From a checkpoint of a small transformer trained on Wikipedia.
Size: 9 layers, 2 heads of 64, vocabulary 1024, 2.63M parameters.
Architecture: LayerNorm before each block, no biases in attention or MLP, untied embeddings.
Training: a variant of SOAP for these matrices, 84M tokens, 5156 steps.
Each number is 128 + 24 x the weight over its row's rms, rounded and kept within 0 to 255. Layers, rows and columns count from 0. Numbers have three digits each. The size before them is the row's rms in percent of the matrix's.

# up: layer 6 MLP up, 768x128, rms 0.225, rows 649-673, columns 0-127
# down: layer 6 MLP down (transposed), 768x128, rms 0.227, rows 649-672, columns 0-127
up649 110:140121137123096130107123150162124095149165136160158134132135128125121143157128079121119122131159144141096119113054115121106140171127132145117148176133098126106187134111077135128106149116129085119108147133146131125084115126161119132153134161121113097132103151120124078102138166156106132112128081128140138064113124153116172127098128104104160139104110136120161131075117092131177113129118
down649 113:186112099117132134152117127111135124133092115138100102091131132154137141136095081152128131164127139156110160099098100133109105144122106126167095159162136164156143120130135144183129132141142199081166126099114103122137075140113145108124115140179116131108109099127144137158176178120132111111095170147129154132129104124133132125105112156131109127120118131127117128115140110144065075127131
up650 089:118166125093144144132143146065139133090151183144130080138163147125095123123105148091119123155122117151111147111098141087127106132095169105137118128112090127154139139111131126139147152133147102138131140159160139178160121182073093145120115127091122146103116165148116113115117112140168147141146117162134137123138099128133101069156098118101127138130173116121144122102117127159082089154127
down650 086:106077077157128133130099118127146137087097099164090152157114107169167132117134154118097086145149110163120142146154084101131138153137128142116108137113165116109119102077119141110154133120132135148134106094125103121094172132170139114125095122134122088129126118181159182132142114148087149146129149111137166140150128135100121115111127141122140136150076083133145131107101130121154130109075
up651 102:136133145138132123131150164140106149122150117158076112116172102118129142071122112137131120120104094102153142113120150084137163141121127097093160129087116152130111106099115114120102135127131127102154106163112063115166133135099135114113119125135139104102115146106155111092140175171166126154141092104140126158126129141110142097145109119178166138116135144167109061118143096092173125124151
down651 108:113158117127099128118135110149115168119123088135163109114106106117119143167145164103146122105101115087091180172144118115176101107151174163111073139106143104188140173119149140130106147123120163146107158127137143194127133125135108195187170105155110119153121125156112128142134126129139140096137114120130146132134093121122135143145145133123155153111093153128148133114110117100126138130125
up652 103:140129139129113134138140128125134125158121070125108124150115105092120116041114154099151162089094119135100116150141166123107154161164126126150120135118140109125141099106108139110125158123148115138170152176133120120121168146108114160138132126169127139115121112142115176142155088073132081130143160119145129107159144109107094154118117111127188190137113135098141093116121121143116127166140
down652 104:149072098135128136117132135106108110128132152135125153116173105139113104107167126139155053124101141126104130147125100104140146099127158154097138118156148115135121111149152179141093145095164143091165117094156098092068137139133122132158128154134102125121152106136152128140182127102127134118140132117103110092185140102113133125171102105111114135109120144129132169178084109153120131108121
up653 104:149141161094167126138153157086129111098136148123112089139160104110126135169128168152102129122111108157094094105162112116114166135117121115142139107058082123095130154123112156130143134115097122112130137113162127169110123127177126113096154127109145165157135114095088092100083147146121115169116119157145131159098116139162140136148154141157134114133159115127088136157141170097099150133115
down653 109:108134071155139087113131138168111133083119116130101129151129096123158080178145110139105135130143122138137088158143132159111091101113143099163164160117109139102134143120119131081158135097090064098134144086137155098131151154122101138080108149140131148130128094137114099115122121114120116104118123132143164123146118104130108109126163090152104140133166115115095159126147162090127151148086
up654 105:147145133106112098165131111099104155138110115114121124122096138127155201110153122142170114117144130157145119091087118122153161191122122157162110135167125165137114119083111116164166137115132094099108159144153109162139165058168153110132097107103141097147115144151114116166112122123090147121109155146166108124124135136136152124101144124114124144110120127162102109155127117096106161125142
down654 109:149154096070128111148142157167125108115094109123158101106146096135135120169090122130118106114164150175131176162115124078142121117147148131147131128175063143138106140181095123132144071115104136122135118112119142153123157120131121152153129144126119105136118116136136142141117118152161140158121179127156151150099107121130082116122134143117109125088092143132199112137162122138149105125144
up655 098:103142167112152104111114140112142168128126101128108129124135128127165108143085084156102151115118130152186142148134133155142160112084151112114186122101114123113149160145155141107096135121112131090134120196102142134116151106114126163132119119091137143091124133134102117115116117089069130103155141113173115121113168190090112117156121103147122147141129161117094109144142145155153130151161
down655 110:127175142163119112084130144109151146127111150112146132162152115087125122103154136126123142139155104141116103169130147137136132125119146146110146123113142130167086119094147115122066126094117116108133114160071132150095088124133108094097073078145144161091157144173131146128122161129128124100114112117151095125158111119142161176115148092119089136137134120130147102100111140083141092101163
up656 100:107165134125131162139125109059129132125094104103142136159064158146130140135152134120118119139113180115148134117121112148121141132097159116094164138139129106112075138123113110105153106167130132140138108136119105121104167148073120111088125147151159123130093174154125113126145166074143129132108129128165125138107104106152144120150131167124108112089152143142143108154137167118104129071078
down656 095:143114160106137145125115090154122124115164103125096109111093124164117112100135090150107150084116159097172095115118132137107153165112142153170133098171148139102103143102141131105146158117087074159121135115093141150100163132116128111108135175131137125147112144084103115143112163099120138157089155130180137114109145148134146130130121116082088145131164129118105119129112151137138140097069
up657 101:131147111141103123119099124125110123174131098124136095113110121126181123096151142185159114093112139138139090188111153156125147109121136132139120126119124105138154140156123139075145136084139075144116145143143132158131128116112098147141110123156145082115123126135112119144099132135176118138089125130135082172124160115082165125129121155113166144176101132196123093105107135148121139169125
down657 098:131140122108145122156103115117098150103090143156126141130107120150110085140086134142126128154126134141112103169173135143093151152134107122161122109147095137142171099108135099140101133173156139102148129107129110140087114159160133170126120132146129085131103113118147172158148145112117115159034113135124135117134160104097165055144121135125112111113179143134124119119128124102118150162115
up658 102:164127156130130148131147170144160119100140143106134114133173085109131149118148150086145151104144084144134173094143134081152135147129141196085112145180146108151124159134114124120142144137127123105099118132112122131155117158115130105209137144145156131102095131132140133128137096142133126123137168089130124165093096093110079075117106119130100141152108129125137121126145123140145165117157
down658 092:151143124133133122149134135162127106100098103132116167115133118144118152100106150152163126126122127124149126163149126147143131124049094152103121099137127137124100130085131130136052107118133095116090116132088094160168126157130122071149106151181115146085090118134159125128109135095100129168114121141104124145113193107128139144111121165115128114107090107112114111108167130142139093122139
up659 110:117122145161129120101161136114127168109095164166124128141102120107141131100169147116154169144117111138108160129085163126120144127105152094093114085100142140141106121147107070071126174125120121136151158160159092134171122145150154135125134116134138148103133162141151087140137066137083129150149123136106116152132123130132114100122140129160122161128078141144161128125167123118088140101170
down659 099:128092076153147116170178140153099161151103145096133144131123103132138110105175146167103112149147108135129138113135103095121125096124151098146163127141106098110130132105109124146123090117148111139122101120164086155156140134114140126134133151183152092137119133134139131152154161154138120187146115134142116107111158160125132121104153115114189121144082120149111161114092111151082146103174
up660 100:167150180137156095159145173124145143164141134111113185133124130130144129109097097116131115115135118135106134106158135105124127121134069105126126109169130143135148136106151114124101128105096180133098148087168110148138143148137106148154158108114146165079113109123117133085133092147163125134156103172129146117146103124140115143114122139154095106158094129149151141066110136181117116168110
down660 100:131108115197129107120141108145142184101118144130161177099105095182080109145171121146101121141132130122094125140096107116151089087092137127120123132118128111153153118135154157115133133119143160128116136129155112125134102124173096129131124108135112093147139115151149173158156150158089133160141120146156153055128111152135145133105097129117101162126096143150134139104112167136106155109107
up661 113:144129178166172130146125113097107144123163143122119128170128152091156150081162170150101149159141129125110164130101142107170158142137164120111137157101100133138102085107135081089151109157103108169150133130124129168181114170076119093125124110115119119110148139158112101146135125138090116118113078108110123148124153143103117120157153113125147111118127106092095126163126118154119131122121
down661 118:103096094149156148123111104098121127123136141129121160121143154081125119092127164149122128130070123163119119100156071094119110151148089132125089144120118157098141130139115134106120125134104136125133155122153143141104111111145171117177081101130123155106143107117113128107151123163102137124141139087111166173145133134087129157118127091183121125167152135129156087164099100112093110080111
up662 102:167118146110149089112111120135129101147118150132081131186124121142123123112153114138109117142082119123103136152125110090118121159124069121136157177104132131142111170127114128086137139150141124122109108094098168122167101144103149097134155095170134094136087150177137164142109101116155123153114152094179134115120097121159144158174160142103144134128071113161128129122136142145141150131118
down662 091:077136123121168123117146142108111120130116084110164103148150104163110138172104123107133137154139140160127189116151156126110156129138176171134111078140111114111091112194137153092165134115111127095145136131130113133121156116095126117114128149133121107066103100109119074149114076102135178142149116133120111157140108134107123126110126118116068115119146172137105129136105134145134131135135
up663 099:141127157144131152104111136156155122158129123149098111182104116125130120087102121143101159151117169107135115123085081068154136148167145169135116105158174117132134130109126182121130142140175133191126116160142103108161142089137121096209107101132098126112101117131120074111113115145130089153132135166132108138121102154131139128140123106144102124143137127143131100134120128111122137115140
down663 108:124127131124154134108127133118122113159124183118121134105101128077111116117137132086096132164103146101161151097130138127150094065154128134116109139152167121088137134080132145141140168128172147154117122119128107161170168126093106128121122099101135152104098142106149106128099138142128194122126104151119171145122155108134160108151161146106164153111168158119155107130120167142152139084142
up664 089:163134145130175135097157144151126137126098132165140145124084130088128142111131114129084122130094108158076136119139146169137136104138116102150157146102145129137127155041110104101161123133111152107127099136128174138146097151141152148192129126142105115160151100135098096112141125161135120132138078126148128134108160159099112147090141081151148136119147125151142129170086109131117114129145
down664 103:155131146118113108138144134123134169113103110136139151123143136099119197122139112145119108171143115109117181154138089131177135106123144159129096121101104117107150109178141115096174116129063112129113177157128149144149169140120170143147147107144106142148136086178103115122154109117125146149134118153124093180122140158133116154137118136084133118139113158103096151123131109140129125071116
up665 100:157166147100111082130089185136105116184156098111124149129135150119110122139134132116118100132106135101135131108130133141130073151105188152110166107120111153134111125124183133103147127105124107139135150151148153083107179093148119113135149094149152134120115195132163159108134151146130110124132154162147133157120136080098114105114144091128121103130105127125129155123142157115146111176151
down665 103:098056120098144114124104147137121142142089140121131078104170162137083093161105110127131138113118132127161091151133111094165103135118156117143083160146109158139111078115136091090195107155115129123143114146097083115120108165118155094138096124144143111131122142125170131082125112126138125113141129110135137150145151107118115152138126129115100132128129152124140181092110142124158141166146
up666 099:132166127113112132121100133096113156113145148165141099144157153160162137131121098120138122116082151150118131140133131165114164166177101119116077135122149124102143088138129184173084153138125104117156174162134084113114138121139127112120123150093168099140111090135157123116100105111147152103144146109155122149126145152117141101139097134137092125127138116088196153142148140114111133081101
down666 093:112147164077117150122153151148114128128088144148086140161102166136142127111106185126116133121158117138190127165136106131154147135083148127131125168120105134148106142131105102142129108175095143135137109140136134123147111123125114125125127111118080153149120170133105083149120102102099091091113133099112159161106188095125138116112141111111133147118066133106124131107143135093161176108142
up667 102:134118152077158133113142104141117134119143118090117150150086116117115153105120109107115160121107124153155137091136138127111155099117096158100156095153108122157103127156156110159114110117157107106158164149096122139169159147148139135113124120162144130129108132137189111134114156142153111138133163150131124164117132134137122112150100122124126120084123136097162213073118112101176076109107
down667 103:127156148105092165107089164109094139101145102152148088087130181137164093155120147151120126131120147181112122167108180123152138138112166150113157145135133143128148149133152128189102082139108152079161105089137164129125075106137132168114132149093145106104137157114105099107125116116138131152123138119139132139106144109126135143142117107139116107156146091107127116111113156149129115172112
up668 091:154138113140172126111124121110099143120102108135125130121142176070119142112147131138122133114117142078123115064133142167096114168071142148107118134115127125115104121111141142121126123085171104126137138122141148138108082151096119096134150150149156180129188148141111151118103129113094148152146140138131143092102150104149138135137115129075105167123112202115148137119134097152110111103104
down668 076:139133159142109107143156110114162104165119153137116072119088114138183176146113136141123111165116107136123136182125133073124142143148108137139144125144082103177153083159093096132078159128111107182140126091144131163125158120135114147150111097106115138150128110130141103132129130118146091111121167098128129160116147120140124094132153106145140164141134138135109115182149156094118108147141
up669 107:130138117138109166108176163112110141160096123138144138095104140091152131144137119117105123143101144152116144139152142131148129155128123105108136151174151140110141078081123110145150144115146148146123131159123124118110111107125118090153136165159093116159179115120108103120140129089130167137138180179127124203143105142170111103100143147155111141141134107128132160080117131108086073140139
down669 106:131095150146142136109146053138125096137132141145124121083162170130121187078089100163117168103144155143156095158141103097080125127094134092147143117138138134108142133093135102116098103102115167141110129120119124092111115153123152105133159141146099131135115162122121136120113150126120147141131113137140165179129108118091145093101145087118165132147173133136097120123126143133116132183136
up670 093:109165143085129108113116112136098111103141135078146073138139136099129106129108130169140143108122177118139110162171106122198174126106119124102143106082137117124134130147106129139132136104123133104112145124117166124151128138102138103122108071110176151135127112135121132071144128126112144100156147121145113095145155168065102137181182146124125109133139110148112148086130134122139135116132
down670 098:121091122153105098123100129121125095065140123137142080102153124152120134138126144132108155146118091126142127133169063102125115158104127090111138150132143118132167123126114134112142098108152131130109147103124136093132125084130159120106086132187103123129153130132132106076139081133117116158158096131136097094129133118112113090128110092120127121127113028115167100137129139113129118124146
up671 094:160144126140146134129095154103129097084154117141165115091148158102155140110136103117165104123108166131120150071117119120182160115100166101175112130093179130161142119082122110131146124141098078117099117165139117072160141123125154148119122138158108119114176114143161117144103093133164149116105160156122172115114132132148116111117132120117126151116138115128122117148139125146116079099104
down671 094:130097125156129173077091089140128158120138113147160123142153130111149099123119146114085162147140139174138113122103163107136154134123108145123129151165132114129148100089139127120159115118187154147106152147166137135094120108138163124121085116129162083098095141140103094161113104143121137155134122148168125163130123153161124124093106146132116140151176125134161148166101116107165165160162
up672 100:120147123102148109125166084105101139122126150134147136098132140104162102110126152162162150127130122093146110145139111138128127096117129152101114104176095154125153097131163104112144135094095111106110103105136141107141158126131135134125144137117139152129079090079149098172109075143103134079063128149118162148096120138151158145130188123132138099112132176129159148106123167145100148144114
down672 095:141161130132113118121135128100150158162120126159118201115098129119151140112164144145195176124102136149148065108151079160137113139128150123115154149157119134141117116118123091099194119136115128124102116137143110079165099079131099168111125129117095150139099126108136090135132115110113178139086140141122123164102128160113122145140147129106124151126173116118146136128149131094121107139130
up673 096:158103116105142094115147098107116150122082143132155101147113143094113161150119158150126138150115144191075104123147078102123087079106124120133108114094151141136126115146128083118096112154122136122091141112120132105131188137093107141152171091149122142112145111151128123138117147113115188159128128119122129146160118133163111122146107124116184116135078159102125112119126138135180138141143